{"norm_place": "peri", "attn_scale": 0.125, "init": "trunc", "init_std_o": 0.00672, "lr_mult_qkv": 0.7, "max_grad_norm": 1.0, "warmup_steps": 200}
Each number is 128 + 24 x the weight over its row's rms, rounded and kept within 0 to 255. Layers, rows and columns count from 0. Numbers have three digits each. The size before them is the row's rms in percent of the matrix's.

# layer 2 attention query, 384x384, rms 0.0522, rows 77-127, columns 240-287
101:161141161151153143123121106145137141154142143112115163105135147131088193170100160098131111196129166104136125112132111110108147161105148118155065
097:144136122150117169116146109106149140128090130118139159142124140116100055149118186138150104141139169159122141125091084090139091142107146109147100
102:130095151134134136128134114190072118145109158112110116125155168138132120146139108107122134141145174138093119116158146127161105133140108135123138
100:124122103104125114156134124075163128100128179116127128181109128107124100151091099122106117139124166136134148106118115106161146134171120143139117
095:126113112136148149102136118096089115111136092149158160136146167148151157135145170125124079144143103114181077086168136116062161110151124157148140
106:127110142126096146115150142128126137123120139084157129137114108146144161140159155085151139153105115095162135156133090135150085143116135164114133
104:083118158111106145138126152122121174146112141059112156134127119085116119169128143140146122165180137123143096085142140149121143138142163121130124
105:114116160160147111096148105101115147146127159137166138139139094148112135096149108115127159158113139122143102150124118107130114107107123081112102
105:130098095148099122128150168111111178142134132129089147142166109123106136144106159144092140186110097127121155131143135161117088150147178129116120
104:148137122117093125131145073116142123140123130081155156089118127086137131100111135144126128122197142164132135141146117181151101159124109158092115
101:105109111082135127139091140123106188110126125133149103147090137154155165116113126127200137130108142155062130144147129079133101148152162112146106
109:167136131169121133113101122102142123105141142157138118103104119108146157190136137126128154108121121164086167143120105087143094103134134127108112
109:126110128119106145107135171088131143137099098147147152159122123137102157114065127135128145141079081131159103154132118121109101098089115147133122
105:149129141084111116159134133136134111117140141113113123127129091142103116138146125151104108140120140157132105086145147109093135142129104123167140
105:095078151093131105122112105153164133137137127119138118125104092124136096107135112147154130155138127071108140137160098158150121100136132129143115
105:164136125105143134111093153160106127148150151172116139096143124120135123082109145113131141103188145171103049128153144101101108138172140145115088
108:113132127103106145134165130126132113108114155171139133129150122115138110117125074160129110145148105098120121077154093123124133117145106138185160
106:122114122156114146105127106132116144112101128089162101126133155144100111160124109102087104126160180136162161127133105176138123124122148137113120
108:122102111158123135125101150174078063172111161127129154137133142154109092137104164139094134134139111157141161151143138110100112142095142132109140
092:155116172155160116130121151120122111118151169131126126152156126109140105105165169131092134142181133149130130119089128117085111151107149160124109
099:116084117126172114069148127116146140169136108148123143165105110118126113094169159119111089178132163148130123101106109114158116164157149135140105
091:125175108085114144139120130122161146140127109095148156135089094160104174163158124080167137086102111175114116143169115093143113094130127153148132
088:154149134114127133149138123163119111110135135111123097109104111184116125151128133136166147137091078129127129159159147107110160130159136125153172
107:126162066127113132124161146109154107121134124150133108143106134126121094093131111107102147114140175157095122120123121121145082090092111094155105
091:135163132123060122150137138111153125118102119110147053111092119133106135106113105098132184121148113125093156151144072138115141144117122119146143
094:183115142125151131104114130126122148131173097130145108109131155102126120148153128128113080131165115146165137116178143132088176095130076107119152
097:116126122151110148148150128168127086115130141083153102175159126074107114135142096161118135118142139153101125167106127154107141135108136144132117
098:132093142114190109184095124135080154134111150140094125125099109108156139099097107102137118135126145103115121130113148089117143083113179130108143
098:134122126124134155140139125156113142160120140118126103070127153128163166116125152099132147114106159111117151116136115133139154115115144105146161
104:147140166104106149138138161161142129122123131090102123112093100133116061109084123132142168149145185144116118115146110136149138105107103116161119
088:119090156207094163077134146109139114178149148147172112132128150123090117113142145125119123156114117135137121095126117090100167089134147105145100
103:118149089142112129146121127140140124086097102127113161116137138170122134058147120132194151102077186177131110141081123160129088119093119125135127
100:173115136122146168130145096091157184151158119089141117130125115130164111105140113145119135119136128156145186109165184137167054146136120091174129
099:095123137145168147124123112146094138136153118088102144120118124140121080121134127103100099122113128116118098159116170119150113120093085108117102
097:135108166127112116134146116126121077127162094147066074153076110107131133145107139136136146129167084105148127104148178111112145084116131088114105
103:107099148124118107144122092115138120102178127148100136131127121137137143147149092116153134129118120134098136144073158100092130129119159113089120
098:183149116098155137157110127143094135112167153129149086143164101086095075130124123124132142144115128139128086148123156112074100147114110191155083
099:097119109149143136140108176136172108134089124163125127158110151165141127111108154114082145163115121146132126124098106143108154143178079134137096
104:182129106136118131144162138157119111094109158068117149165135147131131108165103121140114138156139121144172148130103131163140117146141124167145099
097:122147128132094126118128164185120159145128132099088117131133147132118135122118154147132140099098128158084108128140127149180164126118148166110117
102:165108107141130133127103124135147103092096128087076119121172106132155161170163085152123131099152118112127130098141127095162135179130100107133092
102:110091126095187118148139119086124133098126129134155135157103144143130089125111152070136131106139145117131146159110134149106108117149146150086150
106:151127138136142144123162112157105136111181168137124127141115116120158087115151122140104133126153112119134145134084149104156110136145130126080125
102:152095155151128142135103139107113120131124156133157122142100105113119153125096121150146147138147152120174110105101151180148102147122115118122132
098:107107103137117129111140154123122129126123127112145158164132151123127150155141133158151115120078121159127178125143127107097172106140125178127066
103:130132134130148127105150118116130133124123124141108149120130154136141113113085107132146184077130091092078152179143099141163133107109135194125096
105:132142160138136148134090117129111129162155117135144114151148152171122127149136168102114093114131094110105142115119143136188129085106155086120106
106:094121130136090156147093107134125129140153141137161117128156149133153141094103159117152145129110110125119121111139099092150169146128079126116146
103:121155079089155130110092118091108098119131114111149110123140109138159120123163082133116141117097106111155120138117105179135170093165152124173130
103:168172084112104144148120161151139142138119122121153133153103156109126115137151111145059093116099135132128124101115155108094090107143125134104136
106:132108145123126157079144124123100109137154110102175135163149121142170104128135081146086128196111136117138086138156138122152130104112161125129140
# layer 2 attention key, 384x384, rms 0.0535, rows 77-127, columns 240-287
104:177072099121097141107117158153125138151105100151144098147118144141137130093135137102125108116130124111148091098111122130136137103136110113145121
106:104138116125105144128090143158159121138125131158139123160126129173156124091141104126123118106120144142147146142132155100156102136087127123126150
089:151154113106161149102139135141115106125151118127134115103140179124169130176069118152158120100132123143157123117106101129125124109126142104103144
102:126123170145106107114090123110106148163125152092090076148136124129122130190139112160110139100120110114138145179109079124114117120155136087096102
104:114133142123150137082091118129108159153104135142106149097155132114133121146180182128099095146126132125154106139172117154157126130160133121148136
100:069120135110134110133129162150159104142141149120156143148135114095135108136157111092135134154140118142145093135126093127100140167135130134145106
102:126169078115139112103121143090103173094132129111121145120152131131124115105063093111147146140087119086163151104140123128123073108104084123152160
103:101161161161134092111158112096137137164149156125182163109144130165156118124136094095139121125160139138129115108150102135110140128110108180118168
096:108143112100083092136157120170085129174096136155103122117139127095108109189113100143164142118140123085170133102138167137157135138143192151118112
101:079112128095139128136129143132146175103121116142112125131136148121149140082108114149106112107144164135066131141154124162138121111093102156135109
101:123128147146140110078113130077145147109124165136133101114122147126110108116126085149098139081117143126157110085112154125153067107149111132148117
106:129106129123150107102133106115154111159119123155117094150104146153102092130105094076152092117121170108172131113125181135114092119131146118089132
100:108177111106177140140098113080115125107137143134152115140143121092148119090130093167139111106162111137073108122127107110128093142149087144121113
096:124159106130098118132112172122158163113102138155156155116133095087130113140137125107134133153104108145131146139121115105126139144170082163120135
104:117138104124146131104112127142110107139143128146166124119149099119162120117123144120131136137081130120151150115126150104109121120144127166107115
101:120117100138140139076160158080172113146120100139099036140129161162132122116101118163108114119149124120110099139143084161132162122139185140120133
100:134120125082151120124105110109143126151107112113122109150165138093110142149127125143161123108127124127134152137148124092122117112116162114118118
104:116126127104131131130116105167073137162133142116122094119153087099097161112099163109117143077112094134097100135082119164181141172161140154132125
099:117132093168111085147102127138149150139122166117105152157151144133134109144117116144131117144111107139107129110129138080126137086174163116093169
096:130115117153131188100139150136130145105137075131155073089120160125112098118154150141165133117110163147138114123172137105143118149124139117099098
093:129075117162125157128144161134126114073131129090116123162134137127103179116137110122134109121131057105158116154152108174142084137110127133140180
092:110133144172144118124100124158142146142087089089111111080156096121120159128132176126102154151150110139148112096153071113161107164157110093100158
094:151136134115149121099102099149135119109124108099134137147132142082164138138143089102130141146138163122175100140085107096154129103127148137125094
101:129116133109100151114170136105139090096079123098102088126203113123103129157133107134127077145153117163138141106140114106083084113141097094134143
103:118173124114127153136102103142127132121141094115104148124138103081127096129184132107104153174122145132132174162104082142117152152138106089150086
095:110151122118106129179167117110104110160135082179118122130170137156157113160149125112120148111098121114103115151162125119136114144077155191145134
093:142097120131133120096175130108133159112113133133136067117127082136126160165112120151127147166129125145171164178094143111151084151173111110132127
102:133141174115119121129134100159152114113102178091140092110173092148146118087072104104090131167104129121093108107166129108098103134122110147125147
103:145130140147158116123155122125118107144174122141115114098143124116143087131096111134163135142113090109136076115129100117145167156136084096118081
100:145144104125135105134120148102162162122087100114160105138133115119105133107136127127105111133107126153118097159145122147124095201111146135112112
100:187124095157144078106170147163120115107101142093138105092135143149141111143152170122112136099119131124114133134131117141126118122134128144082115
101:102130111140106151120109079093125142108130074139150129105120131184076117127137120132180170139107118119091075105104136140146132145143132168150119
101:138123117109093137147127154154114105125139140119157145165120126150116151172086109126166136133131116116109126145094100122161096138158130157119132
093:154156097106130135174151127154134132102131131171122148128133130137091145106102127139133140115127131150142120088160116134087146116169136136143124
109:118085143146152194156116117113167127141156107139150121126110130152115076116118135102115118141153095126110127139102140117144141129142119112103128
102:137135125131077140119081138141129097174103138162150136122155155154122158082108120135140135103118130165102115160139143147104144145142140127138111
104:136108108090122095131128131163154124104126134110106080129100151128078127178121151142133138152113142139134150131140157154109139109110121115079125
098:109130146146142118146153123107114132144114115129179077146095165133083122126084110148106134174145128107126137092126126147138175151185100091087132
102:131088154125169164159144119091137090123087078131121117126112121146161150169125107147120123090141098128138109094139113107122141127151110124120129
099:132125128138131161150146097148140153120100123137178132172083092124095085133111073162069139147085117171139120113135094084149108161101143112099135
096:076087098117138130118069149100092083150144128116098127141137122121108073128171114076131105130139134110137138117142121172087115130124138125169144
103:088158107114147169110137126147138127156117133126128119136122154129176114182131087119134114110153140096081135114093116145132052125153125116067133
100:145138096144159138139160117112137118164114155149117158128100070132124115117146151117188143172108134139163143138130116180146104131129121129150137
096:119142106087149112122168167083117148105131128162150096104113079154141143115126106129142147113163114117119106092143153091132118127165142118092144
098:101123126113110102120120118117116146129142162110138173092148142106133116131123095112082161138106106122166118177088150139105114099084110134124174
096:136096155132145141072166177140113127175117151152117086125106123102097124104096119141142115102111086179129098114144108138131102181121128131129134
102:099180104112135129128138103142139111118140123138138145089137124090125109133136092126149164116117121129102172088180097144121115139109101146136151
099:139142132089123184113089146135120196172146132119097142138102133102102124119126145091110131094158150145129126116152145124148136130127116125148138
102:109126119127110106121132177168137145140109125108138127153079110131112110148095119111051104129122116147137140082172129150179096086139117107120118
101:120150114083141079126102136163196149135110139149079090105143180124144160103149107139185124123146140124140104118153147117118136164097111104113119
104:154158089133120122151139082112090123112144148097132120166142159117128108154143170138165124093136123143128087165153123115116097156172121148132162
# layer 2 attention value, 384x384, rms 0.056, rows 64-78, columns 240-287
097:167115116138179096145134126146096149128137144142102131110129133158114109119167121125138126140119133126136154165086129116084140158107140112129141
103:140146146115127138116145121125085153143166100124091095120159131120123093091131084129095138113145128122133087111132087131122118104112139102111119
093:106166111093117095171134134114101134109108159160127134136138142114137175155157093130111124098135140121132113086093098156156128111133118120140134
098:125095152113094102139112125139135146105106100153085136133097110185089101178116141116136112124141125151141092125130114137142137119112104156140147
098:150135119090135159084058128133178149111143121146112150148103108117126097090133157152171120114133153118165129118109104104151083146129142140132146
096:099167122119106105141140118134119091116086130165113110117071120143149118142124157157137124142102105126173108115123134107116116121123117110159172
096:122149099106140112140101121181160152135137140116148156169173150117107130129147120175134145093090100085141115122099115107106096133148089104114144
102:145108134117138158159120118134152159125122182153119106106115149139122117093113131071090143136111152142155129149136146106133136153087103108135140
099:107157134133100161183115154165139114119129135124151147119161103149142141122110123106163149116118100139169165146127132153139080150101106148137161
101:130088126118130124117103131128136072125121111078142121094158100108110094139100129135189141111142145138131144119122082099176159099137124129190149
099:123133154156142157132094100149153107128167135165120124090152135115104119094133123152100141101097159187103119096154118130135144153149135166135133
093:157137132119174101128102144128154080075129161125114041098145108105103104148130118143143108101091129141102120151152156133088159107080128115125170
099:136174167130139122137092090134122132181145139092164088134126150084108130134082141122084136150095173174136091081201092112153108156117115140130133
093:086136118175102165146145165152112122139168177110108140141091103176153158150192136114088114135115148117148190157124157162138126060117124137133165
098:103138171124131128147131087113104130109149186161105090119120148157084104127169148150161085136136129132142095147128108120093126106110107152157126
# layer 2 attention output (transposed), 384x384, rms 0.0674, rows 64-78, columns 240-287
100:131154146165121197148089114125119125144157138136127143103137140094163126132114153099052134145143160110139096114149159136150155104113113084105092
098:154161112177080069141119176088116143096126146113126130117119160116136157134160135119123130156164097141104140102127141125146146143118141098107123
100:106101160170111141112131117097131115162110088138178164102160136135168141126147198104105165148134124119126134130176122129117152120115190171099126
098:120137121118120145112147098128149185119136150079115087109119153079139108117178129117116141131120157050151117118096157163137119146158151151130127
094:104131151115123116164158126132121134147186118110131110112133151160114157162100129113043139116134133128128156152168089140121142141113084132149127
096:182103135099146112129108105145152124112125144092127113106147147158095161133099137124119122130108141152150123141153102173179117117132156146080133
101:097144132111094183152121152099087100089107097139129124092106094158125129143139119120128126166128158160158098120151141117155136137105126179109135
103:098127166125163127135153153162098098146139128107130126123131117112125114134163157127093129112113111105077119115103119132104141181134147129136121
104:135165117127148087127157157164147161098127123168119093139083132097137176111132181156084105129096116133079080161132115125153173161151117156130112
105:157153167140181123101142151119115153097120134115124148117104137165127081138162098090123101167167165121152190106122157122135124109106087147144108
097:131150157160125133149166143131088129139112161156144184153123125123136129130100105128114126153141111101139083145138164157104095101137153136141160
098:125110144124127126141140130080090168158119113106152157112142144140091122128111127192158100189186127095158121101102160105158133126158125112141111
099:108145177150157129138170134143121111108146122169108122109173071126131160157168129140146100110118095106114113148101145102106138161155110099122137
098:117113130136137155162126062106162178110117125142152131084137116119109058096117152138091120150179122126124097138173121106155113135136115139168149
100:169150129143124152123144166156138102148109118112142178118092127154117126128148122132120172117153141110151122145122152083108150149129146133138119